config = dict(
    n_layer=11,
    n_kv_head=6,
    head_dim=32,
    norm_eps=1e-05,
    qk_norm=False,
    parallel_block=False,
    init='normal',
    init_std_qkv=0.0406,
    optimizer='soap_variant',
    lr=0.00695,
    weight_decay=0.06,
    decay_fraction=0.653,
    doc_mask=False,
    steps=4375,
)
Each number is 200 + 20 x the weight over its row's rms, rounded and kept within 0 to 999. Layers, rows and columns count from 0. The size before them is the row's rms in percent of the matrix's.

# down: layer 5 MLP down (transposed), 768x192, rms 0.208, rows 258-293, columns 0-95
# up: layer 5 MLP up, 768x192, rms 0.206, rows 259-294, columns 0-95
down258,097,189,229,208,174,242,207,207,215,197,223,215,227,168,220,234,205,182,201,205,194,209,224,223,207,205,191,213,206,183,212,213,176,185,158,183,199,219,190,237,169,199,231,196,223,215,195,185,194,166,191,242,196,170,195,208,212,208,165,190,198,219,181,182,190,183,198,201,163,211,180,216,223,192,190,200,212,217,177,237,153,209,173,184,198,195,205,197,202,165,180,198,176,204,216,188,188
up259,098,182,199,210,194,205,206,199,187,215,204,207,150,193,177,236,186,158,226,189,211,172,229,224,203,188,224,180,169,185,186,180,194,212,224,183,207,198,191,190,226,189,199,199,184,227,217,215,207,223,234,168,196,225,179,223,238,198,213,218,189,206,213,200,193,180,187,219,212,247,182,180,195,177,221,216,188,199,214,196,204,242,208,161,206,196,191,200,166,220,217,195,198,168,204,182,179
down259,091,192,225,151,168,186,211,192,227,205,190,185,171,184,191,195,192,177,169,194,216,170,212,215,236,187,221,220,215,228,208,184,190,168,195,217,218,204,210,154,200,212,158,178,181,204,205,220,170,197,197,227,197,189,194,209,223,229,201,209,205,237,208,185,192,191,199,232,191,206,139,222,190,203,205,168,199,197,201,203,198,158,203,198,178,191,231,224,192,181,192,232,208,194,137,207,208
up260,089,183,175,219,202,201,179,203,184,199,204,211,201,196,217,198,167,180,186,171,182,208,201,226,179,216,196,196,177,196,207,171,223,195,201,229,203,193,208,175,231,206,210,193,219,220,214,151,223,205,165,195,190,203,186,196,178,179,255,189,212,215,175,216,186,175,196,205,215,199,176,173,210,158,165,207,202,233,198,189,191,201,212,175,230,231,186,228,201,171,183,202,178,214,229,228,207
down260,089,235,189,195,219,229,219,208,197,197,202,154,209,208,237,234,206,201,198,186,232,216,202,171,189,206,219,202,216,192,196,195,222,188,221,160,190,195,205,187,203,211,221,209,209,207,243,200,198,202,202,168,176,228,218,167,196,200,197,218,162,186,193,188,163,242,177,239,180,208,204,200,209,203,173,175,207,195,193,197,180,204,183,238,188,186,205,209,181,181,168,212,217,196,204,178,232
up261,101,205,201,183,188,202,255,172,190,187,205,216,211,188,166,189,184,233,192,228,196,220,237,211,216,183,199,206,191,191,173,234,172,213,207,208,177,201,184,214,197,180,215,192,192,184,237,154,155,221,218,178,214,200,189,213,213,187,179,191,233,222,221,198,202,227,224,227,203,223,205,173,223,224,192,199,189,205,201,222,204,220,208,201,167,178,208,186,204,211,179,218,182,237,183,183,198
down261,103,195,187,198,202,154,207,186,187,214,186,186,204,203,163,205,194,236,184,213,188,229,178,189,189,197,193,206,243,177,163,206,209,193,212,201,187,206,177,172,202,175,234,203,196,214,176,192,174,182,185,198,206,210,204,204,190,184,198,209,239,212,212,207,231,216,221,226,211,181,220,239,179,164,233,244,194,195,200,209,194,203,199,198,198,204,226,203,184,179,189,216,184,229,212,205,216
up262,101,171,189,203,192,207,172,215,171,186,196,176,214,185,177,202,215,204,199,210,161,213,201,183,199,217,181,166,188,195,236,222,197,184,170,219,230,203,206,209,226,220,195,207,192,187,192,199,200,220,208,159,220,183,215,216,208,190,182,167,216,206,215,174,202,234,195,186,195,228,196,185,185,236,207,193,176,207,213,210,213,187,197,172,209,194,200,237,184,171,186,200,239,194,166,191,183
down262,107,183,193,204,197,194,188,188,198,199,164,199,211,170,188,178,204,205,229,209,216,177,191,186,192,209,213,173,169,211,229,212,230,180,189,200,193,220,194,198,185,202,196,183,195,176,211,208,187,219,219,213,189,141,171,164,199,206,208,182,193,193,243,208,198,195,197,188,177,194,158,192,214,221,179,216,224,216,200,216,199,218,195,206,219,214,202,196,186,195,206,166,231,211,176,194,185
up263,106,187,191,193,216,189,212,197,212,176,183,236,179,193,220,229,252,180,187,201,178,175,211,185,195,194,213,178,204,173,186,201,178,236,214,194,177,212,207,215,202,216,185,178,201,213,227,250,195,203,205,186,202,218,199,160,169,172,178,191,207,204,237,186,166,216,206,236,181,194,200,234,224,198,214,210,206,223,198,213,181,195,184,198,196,218,207,196,211,205,200,192,215,185,194,177,203
down263,110,194,200,210,200,196,194,193,213,227,197,206,187,203,222,200,219,149,215,211,178,224,211,202,170,203,214,190,210,215,202,200,209,225,195,250,213,198,189,162,217,191,171,211,202,168,223,199,175,219,224,186,175,225,187,202,153,190,214,181,194,189,165,206,200,228,234,191,194,196,196,191,213,200,206,189,192,200,177,222,185,163,181,201,217,184,204,176,220,202,195,226,225,182,198,171,204
up264,092,188,185,229,197,196,200,219,224,242,228,193,207,218,183,194,228,204,200,201,236,182,222,184,185,192,209,165,190,209,184,206,193,233,200,197,175,176,248,237,203,224,202,205,197,202,198,197,195,208,212,254,215,192,157,185,181,218,169,201,220,224,227,195,183,203,213,208,194,200,203,188,168,173,152,172,205,173,201,201,203,191,185,172,165,202,211,223,237,214,207,208,212,226,194,199,181
down264,098,221,220,218,202,211,211,185,244,187,192,171,212,205,201,212,176,193,229,195,203,190,211,189,173,205,239,223,199,206,217,196,210,205,199,186,198,213,179,180,181,227,195,216,168,172,224,200,206,172,197,184,227,242,193,215,205,203,233,216,195,203,163,207,192,248,162,180,187,202,202,212,227,217,184,231,200,192,172,192,225,234,209,220,187,216,170,199,163,207,215,158,232,195,223,211,232
up265,093,175,180,204,231,165,184,178,196,236,172,175,200,154,232,197,177,212,207,206,215,210,184,210,171,202,156,213,228,190,220,201,208,234,205,209,213,197,187,212,183,170,194,219,192,217,229,191,163,226,214,176,207,201,195,224,190,184,219,204,203,196,175,201,234,186,193,190,220,175,208,224,204,243,189,198,188,190,213,227,231,222,215,164,263,203,210,223,221,209,208,186,246,206,167,213,214
down265,096,189,196,212,169,214,191,207,175,170,164,197,205,202,172,261,194,201,214,196,221,207,235,211,203,178,203,179,176,183,185,181,232,200,160,193,203,198,186,204,204,199,185,213,249,199,192,219,207,172,205,201,203,188,192,236,193,201,191,197,202,216,177,234,182,228,240,207,189,180,194,205,234,201,215,224,178,185,196,232,188,208,200,197,183,203,189,231,190,237,184,212,231,169,216,205,180
up266,099,225,177,204,201,203,194,175,196,207,202,211,225,197,193,155,235,215,192,198,206,216,220,223,185,187,180,193,175,220,213,203,225,214,211,183,202,195,223,170,238,229,201,218,238,183,187,168,184,172,200,200,158,193,223,198,211,209,203,228,231,166,172,232,211,193,183,200,201,198,196,190,196,210,187,195,190,207,218,221,193,233,190,214,193,197,177,210,190,159,215,219,213,198,200,199,183
down266,102,177,199,246,226,199,183,195,228,196,180,230,210,210,215,192,201,211,219,174,202,197,174,184,205,180,184,149,202,180,207,195,206,155,189,240,211,195,198,213,171,208,203,154,150,159,218,212,204,213,193,211,184,235,154,177,211,203,207,169,171,214,210,198,185,187,206,192,217,200,205,203,220,180,198,207,191,178,202,167,170,218,187,225,202,209,241,167,209,204,186,198,195,225,212,215,204
up267,102,238,178,201,223,182,208,207,174,204,236,189,174,223,187,208,174,182,184,209,190,210,205,206,168,220,218,192,190,191,195,187,176,192,203,192,217,208,181,216,205,157,178,188,208,204,222,212,174,182,176,214,158,172,229,192,171,229,222,146,225,220,165,206,213,187,188,201,210,190,182,227,240,182,202,192,202,195,207,180,208,183,193,170,168,228,207,176,211,203,174,249,187,227,184,197,202
down267,112,176,211,188,207,181,172,180,194,203,191,199,195,244,212,188,206,211,198,180,248,221,188,193,191,187,231,184,220,208,197,199,155,195,223,212,195,184,200,235,184,189,215,223,229,195,202,195,186,208,204,215,235,213,188,199,206,184,193,218,223,174,176,180,178,180,192,189,202,224,226,178,219,195,199,215,209,212,183,230,197,203,210,186,191,193,174,189,214,226,184,180,228,201,190,201,205
up268,100,173,174,206,190,165,233,201,195,221,225,193,240,209,215,192,221,245,235,200,193,193,200,249,211,214,209,244,133,235,239,206,169,190,196,197,208,193,212,217,206,202,240,166,220,212,166,202,161,191,207,227,181,190,202,203,187,179,193,204,181,196,168,201,214,181,208,209,192,201,170,204,206,200,189,192,220,198,159,175,184,198,196,196,252,213,191,184,199,240,180,189,203,193,154,173,186
down268,102,202,179,215,207,201,167,208,199,200,206,201,175,226,195,207,176,210,218,156,184,177,213,174,184,215,187,227,216,216,182,175,193,189,206,182,224,177,205,194,190,230,170,209,219,206,224,230,232,176,189,218,197,227,193,207,159,221,201,220,214,151,184,255,213,207,175,167,194,203,222,213,197,174,236,191,196,212,218,191,206,208,219,212,221,233,206,196,213,171,198,221,203,205,173,176,230
up269,098,198,185,194,197,210,221,170,223,204,207,203,207,201,190,222,208,212,175,186,185,186,198,189,205,263,194,206,207,178,202,232,176,215,189,216,196,204,222,210,186,188,173,190,201,193,234,231,194,165,218,178,199,212,216,207,166,218,178,215,162,262,207,186,196,172,222,214,198,202,211,209,191,237,179,167,218,193,211,181,213,197,225,237,222,212,195,191,205,201,219,158,172,202,178,202,198
down269,108,196,230,223,199,202,169,198,199,207,176,187,201,196,202,206,219,185,184,191,209,217,221,179,238,196,218,183,222,212,205,170,193,166,194,233,192,206,219,179,182,159,233,199,181,223,178,196,217,152,237,183,245,182,170,217,200,201,221,200,168,174,195,214,222,201,170,201,208,196,233,206,218,200,186,189,184,213,156,210,219,203,204,223,199,186,191,211,186,161,235,206,229,215,210,198,221
up270,099,181,196,187,209,191,184,179,204,199,208,254,202,196,200,224,157,199,200,204,200,164,183,158,212,231,205,209,201,199,180,176,188,190,208,217,174,185,172,182,208,193,205,237,201,195,187,210,205,166,152,211,212,216,229,208,233,208,163,155,215,211,201,206,203,184,194,213,204,224,203,193,198,204,164,216,166,204,203,189,174,212,234,187,247,211,214,214,180,160,174,196,208,213,211,232,217
down270,106,190,200,210,223,226,158,192,199,216,207,198,225,236,221,232,218,204,231,221,172,193,186,169,191,191,163,202,207,196,203,168,175,230,188,198,184,223,193,182,218,190,204,209,189,199,233,214,193,197,196,217,218,194,232,188,177,196,185,183,193,236,185,219,218,172,222,183,164,192,176,220,186,202,164,217,227,200,199,232,166,215,218,238,198,207,195,196,215,229,218,217,205,210,202,245,200
up271,103,201,197,219,203,209,234,214,210,215,201,219,217,169,243,194,243,199,203,198,224,219,209,187,188,188,190,168,189,204,197,204,170,189,212,207,197,233,221,204,221,222,247,207,212,174,247,233,224,194,220,189,206,224,208,223,206,205,180,224,170,192,229,187,190,183,199,200,172,187,200,236,190,175,177,210,225,205,210,195,211,214,242,205,181,201,178,183,231,168,217,160,203,207,208,191,201
down271,099,210,223,228,195,191,153,173,188,206,175,197,202,195,176,208,184,226,177,190,201,192,175,191,226,174,207,214,166,200,208,239,226,196,173,198,198,211,195,212,212,198,186,186,177,184,207,196,136,201,202,204,206,146,191,197,235,188,192,226,181,183,160,200,186,191,210,237,166,202,182,159,234,234,197,227,167,206,216,198,204,195,168,170,201,215,172,223,179,231,207,168,194,210,228,207,188
up272,097,202,212,156,236,181,175,198,181,192,193,199,222,189,213,203,253,191,199,217,226,181,176,231,218,150,170,218,206,169,211,177,216,222,224,184,181,219,228,209,184,188,211,194,205,174,189,229,194,166,229,225,199,170,199,199,169,167,236,197,185,197,169,229,211,205,218,222,195,213,199,197,249,263,208,213,193,227,196,209,192,219,192,215,193,202,215,229,199,227,195,194,187,216,182,184,201
down272,104,220,210,160,205,192,190,224,221,190,223,228,182,180,224,177,228,226,203,193,224,219,216,205,175,220,186,183,180,165,181,213,200,209,200,213,191,176,212,192,221,200,178,197,212,201,171,227,230,177,234,197,198,200,159,225,204,193,196,191,199,171,191,223,185,197,198,209,203,239,230,223,200,190,221,193,208,195,224,200,207,185,183,167,211,226,176,158,233,194,205,192,186,207,197,197,176
up273,097,190,194,156,172,202,192,177,195,193,228,219,216,185,170,175,239,172,230,151,218,200,203,207,228,216,206,207,184,196,191,219,210,204,221,208,206,165,218,204,185,230,252,203,181,161,187,229,207,173,218,180,213,230,197,181,189,242,220,196,163,220,198,199,216,189,237,227,194,195,235,158,159,174,188,218,204,194,204,193,210,211,208,192,242,203,235,190,204,184,194,182,186,213,204,166,225
down273,099,239,212,212,202,174,180,246,171,210,210,216,192,179,212,217,187,176,197,204,199,172,188,169,174,169,206,198,220,203,168,207,201,197,205,203,235,221,200,198,164,204,164,183,224,188,172,216,214,184,231,194,242,208,231,213,203,169,183,243,211,189,189,179,202,195,200,213,208,176,210,185,207,140,190,227,209,203,195,186,178,191,194,183,192,168,196,221,199,160,199,202,192,217,173,195,168
up274,103,185,214,200,244,221,209,206,200,212,197,166,215,223,223,188,212,183,242,183,216,181,235,196,205,186,178,178,190,194,186,198,212,235,183,163,217,204,208,214,216,194,205,199,184,177,216,226,171,177,206,162,201,179,185,190,178,197,224,182,213,191,169,189,201,195,187,229,192,253,196,209,198,189,189,162,195,186,194,199,215,201,221,191,209,197,192,202,233,205,219,187,227,214,243,202,225
down274,108,211,213,195,223,209,209,227,212,212,201,188,189,177,207,172,188,210,210,242,185,231,199,174,205,203,174,180,205,215,193,205,165,220,188,225,196,179,198,204,189,170,196,226,238,208,198,201,243,185,208,254,222,221,173,212,222,187,216,216,190,207,212,205,207,195,180,181,239,204,189,181,197,199,220,202,174,213,211,184,210,175,204,201,197,203,221,178,208,207,181,191,190,231,206,214,174
up275,096,184,201,204,182,177,177,217,174,196,208,157,190,190,197,223,198,211,203,184,217,220,216,223,217,210,205,200,197,187,233,224,164,213,213,204,235,190,174,221,218,220,223,200,212,199,196,201,208,188,241,192,191,162,198,162,227,172,199,210,198,184,219,201,190,192,165,194,184,193,175,202,194,168,222,183,200,215,201,205,219,220,203,224,189,196,211,159,205,198,182,177,188,226,208,175,228
down275,092,193,209,216,188,207,198,154,213,213,193,201,183,194,211,156,197,173,174,166,194,213,174,188,198,202,202,174,193,182,228,216,226,214,220,208,192,167,195,190,219,195,182,244,197,205,206,196,215,180,159,221,224,229,187,176,205,224,176,189,198,214,186,242,194,172,176,218,216,226,183,206,190,176,171,186,217,220,193,182,200,215,183,210,189,208,222,217,218,189,203,225,179,201,226,200,207
up276,098,219,224,215,200,214,198,206,197,175,207,208,204,201,212,203,216,215,211,210,167,177,232,206,204,193,214,188,200,207,264,212,203,209,199,210,183,198,184,149,182,226,177,192,202,190,242,189,244,201,213,183,182,195,174,220,129,203,214,197,211,168,223,195,193,247,160,250,209,216,195,216,202,188,211,193,197,214,237,184,152,235,229,184,199,168,220,194,197,214,195,219,200,212,218,205,229
down276,102,164,217,198,181,189,198,202,202,226,204,207,168,195,220,199,206,211,192,222,215,216,191,165,198,205,186,209,190,191,219,219,184,208,167,190,185,194,173,181,200,226,226,169,209,201,192,184,237,217,196,196,205,222,201,186,157,197,172,197,214,189,200,210,253,190,251,215,202,140,210,197,173,171,190,209,243,169,203,225,220,213,182,219,194,203,197,194,193,231,214,182,198,210,234,184,194
up277,106,185,197,206,201,197,240,189,181,174,229,215,186,205,230,166,171,222,221,206,210,197,204,237,219,183,208,214,208,184,198,230,169,218,203,224,228,250,226,227,214,177,168,241,215,228,207,180,215,194,165,192,186,195,157,176,223,215,187,212,217,207,209,177,236,213,175,204,203,217,211,230,176,203,194,204,143,212,211,194,247,179,186,187,192,235,185,212,213,186,196,158,215,204,220,182,172
down277,085,179,213,191,164,214,199,184,226,196,176,227,162,225,165,182,218,168,222,195,179,228,210,205,197,172,202,168,163,174,189,221,223,224,198,192,179,188,233,222,206,217,197,192,171,207,183,192,163,171,167,182,189,194,217,212,207,185,191,218,217,200,172,190,178,186,227,213,202,178,158,204,213,205,162,194,219,187,200,228,199,210,154,209,189,190,206,174,223,190,215,189,198,192,181,204,201
up278,101,219,224,212,188,183,190,216,228,196,198,212,226,220,190,230,176,174,183,194,168,197,195,207,200,238,187,205,217,187,198,180,197,204,174,215,216,191,208,219,240,207,197,209,187,208,168,182,201,212,207,193,206,182,167,229,221,219,216,196,188,246,219,208,210,146,168,216,211,212,180,215,213,200,193,207,211,198,208,201,217,225,215,199,202,190,203,225,182,167,205,188,192,196,183,201,142
down278,104,220,183,223,202,218,189,224,194,182,206,168,161,186,202,210,183,179,218,208,221,191,215,180,184,164,174,216,178,166,203,232,190,190,195,202,200,216,187,165,176,192,200,176,169,230,182,192,196,166,162,205,201,199,254,222,214,188,211,196,203,196,224,183,193,193,218,153,218,211,189,177,196,226,217,234,216,206,211,202,189,215,207,191,209,197,225,178,196,214,204,212,171,197,223,192,215
up279,099,129,190,202,191,207,189,219,223,216,209,197,199,193,194,184,199,202,225,189,225,195,209,226,186,220,194,225,162,220,185,180,205,182,242,202,154,210,222,219,204,231,183,214,186,192,199,191,201,171,195,213,208,222,193,177,175,187,223,190,195,206,244,184,200,171,157,189,216,167,215,231,193,220,193,194,188,245,202,181,203,226,171,175,223,157,194,171,176,189,223,218,193,196,212,192,184
down279,091,213,197,210,223,200,192,259,178,170,217,174,165,212,214,226,197,224,206,164,215,216,208,191,245,188,221,189,225,164,193,224,238,209,208,180,195,176,215,172,177,177,183,190,189,220,186,192,198,216,224,211,167,189,212,232,209,205,188,230,198,188,189,207,216,192,227,179,225,168,182,206,232,219,167,188,200,202,167,216,202,197,215,210,168,170,213,178,214,235,196,202,196,227,201,191,195
up280,097,189,178,197,168,210,161,187,214,205,224,196,221,196,220,187,185,173,206,243,179,188,186,183,246,229,197,187,179,216,171,230,224,174,216,196,228,240,182,211,213,197,228,207,187,152,213,220,215,216,184,197,226,170,199,192,185,188,179,200,188,173,230,215,183,231,180,188,218,218,187,177,199,203,194,191,217,211,175,179,200,185,212,221,184,211,192,210,185,162,207,192,191,190,205,219,217
down280,097,192,189,217,218,218,218,273,195,194,215,204,230,194,205,224,162,202,182,182,189,191,206,236,177,184,201,218,186,205,223,207,187,163,193,212,176,211,199,189,171,187,196,209,192,191,176,169,198,196,186,220,190,190,175,240,232,186,197,196,183,205,223,162,196,197,260,182,180,175,198,203,205,232,199,185,228,173,220,191,203,200,232,214,232,208,208,225,197,245,204,230,206,179,184,192,215
up281,098,190,197,237,228,213,210,197,184,151,180,179,213,212,195,218,174,220,228,165,219,206,229,176,236,190,221,216,210,147,208,187,192,220,211,232,201,152,205,228,204,221,194,231,204,229,196,186,196,200,221,186,193,207,177,208,233,229,251,194,163,188,193,203,219,236,204,198,180,201,204,181,189,169,204,205,167,227,163,208,161,211,218,166,206,192,237,217,227,233,178,185,202,203,177,201,194
down281,103,191,233,217,179,152,216,214,194,159,170,206,209,216,188,186,177,217,169,228,191,193,197,176,229,215,199,220,216,180,202,192,226,175,191,182,222,191,175,203,194,203,190,197,172,180,159,174,184,193,202,204,222,233,184,182,220,220,220,210,205,194,178,227,225,196,168,218,189,177,181,230,169,214,215,217,233,186,206,225,198,185,200,226,208,188,214,203,189,192,186,209,213,162,183,223,214
up282,095,201,243,178,209,187,228,166,240,211,183,181,156,179,182,236,211,175,210,200,193,198,194,210,197,196,207,219,215,193,212,191,206,217,171,209,219,225,199,197,178,208,215,199,181,181,244,180,199,179,191,204,204,202,223,207,214,191,209,217,215,186,179,176,196,218,183,190,182,206,203,233,180,222,202,185,209,183,202,212,217,213,232,224,170,200,183,196,240,207,181,190,222,249,167,199,197
down282,095,186,172,164,197,187,195,165,184,204,180,180,217,167,174,208,186,207,196,198,173,193,238,208,215,217,222,149,181,200,204,189,213,194,221,188,229,195,204,170,198,180,202,207,189,236,207,179,207,180,184,186,180,201,192,218,212,226,216,217,235,216,191,186,175,211,190,188,174,198,159,197,196,204,188,209,216,188,217,153,181,170,212,171,170,202,196,197,179,225,201,209,221,201,200,234,204
up283,126,192,210,212,215,217,225,207,196,205,233,198,217,213,223,220,200,157,196,200,201,199,217,199,200,214,254,233,170,237,155,216,213,199,201,182,194,181,200,224,199,224,190,199,149,210,161,198,223,179,208,233,213,175,187,171,212,212,193,186,156,199,214,185,201,202,178,211,229,239,157,190,207,205,180,222,180,213,191,219,201,192,211,215,181,199,238,202,206,207,213,191,177,185,201,206,153
down283,128,212,215,193,173,206,204,216,194,168,222,184,207,215,206,198,178,187,218,214,209,216,205,181,178,181,234,179,193,241,184,178,184,197,211,184,195,198,172,189,202,182,189,226,214,197,186,182,224,206,214,240,221,174,213,197,230,196,204,183,168,215,224,216,180,166,186,197,208,191,212,198,204,183,200,201,199,156,214,221,176,176,191,200,192,192,252,212,250,228,210,214,180,193,223,190,181
up284,093,198,219,209,209,182,209,217,254,161,199,221,208,216,173,171,195,184,181,216,207,201,204,191,164,215,188,188,190,211,192,213,170,182,229,184,174,199,227,185,176,233,218,196,232,232,221,181,201,191,199,197,200,217,187,188,213,221,216,165,175,213,201,200,163,197,147,193,182,187,221,210,179,215,261,203,173,189,208,186,176,204,217,183,205,206,177,200,201,207,199,243,189,227,188,201,187
down284,102,245,210,216,227,202,193,233,229,174,177,187,211,213,198,204,179,179,197,210,198,207,205,216,202,192,226,223,179,234,203,228,190,214,227,220,212,193,224,194,226,204,206,207,203,184,191,218,200,183,189,199,197,193,225,195,222,219,201,195,184,200,215,179,249,190,247,176,177,205,210,237,208,188,200,186,190,199,180,207,174,180,191,208,202,212,210,188,228,217,175,204,211,179,195,200,229
up285,092,235,194,195,202,201,206,189,196,241,179,220,192,179,189,219,190,213,205,165,155,193,200,211,225,166,182,162,222,212,217,210,198,195,212,200,210,202,181,174,190,201,202,193,207,202,200,185,177,193,178,216,203,217,210,246,161,213,246,188,201,203,201,208,220,207,219,241,212,193,210,217,199,202,198,235,213,169,189,188,188,206,193,184,199,189,201,194,242,188,172,201,199,191,211,221,185
down285,095,181,207,208,210,208,189,202,221,176,212,181,199,201,214,178,172,153,179,212,195,215,176,169,176,203,214,197,194,206,200,216,190,171,198,222,183,227,200,173,176,210,195,172,200,181,200,165,209,187,181,177,169,189,220,179,189,185,146,181,193,192,194,194,191,195,223,198,226,183,206,198,198,194,211,194,193,164,177,229,203,177,200,192,209,210,243,226,201,206,172,220,224,221,256,197,201
up286,094,201,184,208,210,201,199,230,212,225,211,184,192,208,148,200,194,173,211,240,187,227,229,205,185,171,196,188,215,199,203,181,163,215,185,205,156,184,205,185,249,172,196,212,210,205,203,216,192,198,185,161,187,209,199,211,176,200,202,187,217,199,189,171,180,196,221,222,191,187,199,171,233,212,222,182,220,211,224,221,205,213,186,193,195,229,186,214,216,226,262,191,171,187,150,242,217
down286,093,214,214,201,218,198,166,207,202,173,195,176,215,180,203,205,204,216,199,215,201,161,195,203,225,161,194,172,229,194,170,176,189,186,192,176,217,204,227,174,200,181,199,206,173,174,194,188,188,183,185,194,173,207,211,210,211,180,196,217,203,238,161,188,166,169,195,170,233,213,217,238,190,179,188,184,144,207,213,184,176,187,212,217,161,217,206,213,208,191,169,234,165,187,214,155,204
up287,100,200,196,211,204,176,212,226,215,191,200,211,199,173,198,224,216,222,230,180,204,213,179,208,225,170,213,214,166,219,203,201,197,190,210,192,200,185,171,225,223,190,209,206,158,209,186,221,169,231,226,210,209,221,186,190,178,161,196,180,196,186,218,199,192,187,194,196,188,187,228,204,212,221,172,234,247,178,218,205,215,176,209,236,244,178,179,196,199,158,188,208,223,220,187,191,203
down287,101,210,184,203,216,166,196,245,176,217,203,174,187,163,219,167,198,193,174,181,196,176,203,213,258,180,216,146,250,222,231,191,213,199,197,194,182,191,198,186,179,187,188,186,177,209,201,222,195,196,213,210,209,186,181,189,213,188,208,176,185,226,196,228,172,193,191,191,169,204,201,203,212,201,166,190,209,194,222,179,202,185,224,200,198,167,229,196,193,201,200,178,210,197,241,209,212
up288,098,225,220,197,227,217,197,200,213,190,201,186,181,208,185,177,200,204,198,201,210,186,222,223,187,209,181,224,184,193,200,202,231,230,230,204,197,217,199,199,217,189,204,199,182,202,226,233,207,184,236,212,203,198,167,203,211,211,174,171,181,219,174,221,188,187,171,233,205,200,195,234,189,234,174,211,227,216,203,178,240,186,189,226,191,227,219,193,203,219,204,182,174,212,211,175,190
down288,092,198,206,191,222,180,171,206,207,183,206,205,205,203,190,210,197,200,168,199,191,171,201,155,158,179,204,183,194,215,198,210,185,207,224,136,188,205,203,207,204,187,171,191,209,190,203,186,192,207,175,209,195,224,238,223,208,219,197,200,209,173,196,214,192,203,187,196,179,186,213,208,183,187,215,216,228,207,196,170,236,200,193,181,203,208,204,228,174,246,189,202,202,207,164,215,183
up289,098,237,228,165,218,223,200,196,222,217,224,219,240,208,192,203,198,178,166,157,185,188,223,178,165,201,183,241,220,192,220,189,219,186,223,191,198,195,182,250,190,184,202,199,223,225,220,195,209,179,202,173,178,181,215,152,242,225,209,224,194,217,191,206,189,222,164,224,205,180,189,221,187,192,207,232,211,202,218,184,198,220,204,223,189,214,175,184,221,231,228,210,203,190,192,180,211
down289,109,210,223,208,132,183,222,174,210,178,222,236,189,182,205,202,201,203,175,164,205,216,239,196,215,224,157,194,219,185,198,228,204,183,179,225,205,206,171,178,210,209,252,203,203,196,181,203,209,181,165,208,187,184,202,213,231,212,211,222,191,224,229,227,192,181,187,204,246,204,196,180,186,193,235,192,205,211,184,219,230,192,218,200,188,196,159,209,215,183,201,191,192,159,170,176,201
up290,099,206,199,194,225,211,213,247,210,176,218,242,201,186,220,180,224,194,223,181,202,211,206,201,198,184,201,210,222,205,196,220,194,252,187,218,196,206,239,215,210,188,195,195,183,196,221,195,230,181,244,174,192,185,199,188,165,167,196,184,206,168,207,168,190,224,219,169,206,167,187,159,203,221,208,195,201,223,214,189,195,175,216,233,206,180,193,175,225,204,199,230,246,196,191,172,240
down290,088,204,224,193,193,202,219,217,186,218,178,155,220,165,224,176,223,204,201,213,192,218,201,161,221,208,205,245,173,214,186,179,200,182,226,218,209,179,174,205,221,164,225,200,185,188,181,206,180,220,174,203,184,204,188,155,215,186,212,211,196,189,254,223,220,217,212,207,198,213,187,207,186,254,202,229,214,201,222,214,165,194,195,183,189,197,194,203,186,203,212,193,197,211,185,206,205
up291,106,194,223,185,216,212,228,173,183,203,173,185,230,185,212,200,217,170,246,184,219,186,211,200,182,223,180,155,221,199,215,194,232,213,227,219,185,211,232,181,222,158,203,198,193,200,228,171,212,209,220,179,193,166,248,193,175,227,188,199,222,192,196,190,205,197,214,211,161,219,199,188,218,200,217,170,224,196,234,204,174,162,189,184,186,210,205,184,210,234,212,217,173,242,194,170,176
down291,096,168,232,195,206,207,180,194,189,175,178,183,214,210,230,199,207,191,199,188,202,191,232,194,205,225,147,210,173,222,176,196,227,234,187,206,208,195,217,179,190,177,180,197,168,198,223,179,189,194,206,216,181,211,204,211,209,234,243,186,227,225,181,180,200,170,189,205,199,217,225,182,175,204,215,237,198,177,188,215,173,169,196,196,170,233,212,197,181,218,191,221,212,199,180,209,167
up292,100,206,199,153,227,171,149,177,184,201,197,252,187,211,211,197,228,187,238,219,230,181,232,209,196,141,213,185,201,207,216,203,222,197,208,202,195,219,185,211,191,227,190,208,162,188,214,217,203,215,208,191,194,198,176,224,190,178,198,190,222,159,229,158,195,196,189,227,188,196,175,203,181,251,214,189,192,207,214,228,184,228,221,173,198,188,217,231,200,178,191,208,197,202,205,195,203
down292,105,202,202,203,219,192,154,223,198,170,204,224,195,217,201,160,192,213,212,215,188,184,195,197,193,194,203,214,143,205,230,164,221,186,201,181,210,188,227,197,181,220,232,199,211,184,212,182,180,181,194,172,203,219,167,247,215,188,207,214,199,177,195,200,159,203,187,207,224,201,203,210,217,167,238,178,192,203,218,191,195,213,190,203,139,216,198,164,214,181,215,206,191,205,201,217,263
up293,102,204,194,180,187,228,168,195,197,200,203,186,192,190,243,219,240,222,219,180,231,184,228,162,174,220,196,207,189,177,175,203,178,222,208,211,195,197,200,185,222,218,217,201,218,199,184,195,164,175,216,233,196,227,232,192,204,193,192,207,195,165,184,193,173,190,206,228,223,220,235,219,227,211,202,192,200,196,234,176,195,209,227,167,211,223,217,196,209,201,179,199,202,186,193,166,227
down293,098,228,205,193,235,195,201,190,191,165,171,231,219,182,171,185,184,224,187,182,191,233,165,212,156,211,236,234,251,195,220,188,211,191,195,197,227,198,170,155,200,249,165,188,172,171,182,207,239,209,198,181,250,235,178,211,235,205,207,216,208,199,214,202,211,217,194,186,186,175,208,208,192,217,204,192,174,229,156,201,196,205,167,207,163,204,195,175,167,214,205,214,219,199,171,194,208
up294,160,211,178,222,162,217,178,205,221,196,171,200,201,212,205,213,210,207,193,174,223,180,139,204,173,210,198,182,187,199,209,169,211,223,174,203,204,165,158,210,237,162,211,196,212,200,190,221,185,200,211,191,201,199,175,179,224,208,257,227,209,220,223,210,217,196,217,224,187,187,218,162,267,185,194,198,205,176,181,203,190,201,230,199,202,195,225,217,249,217,196,207,220,196,177,220,197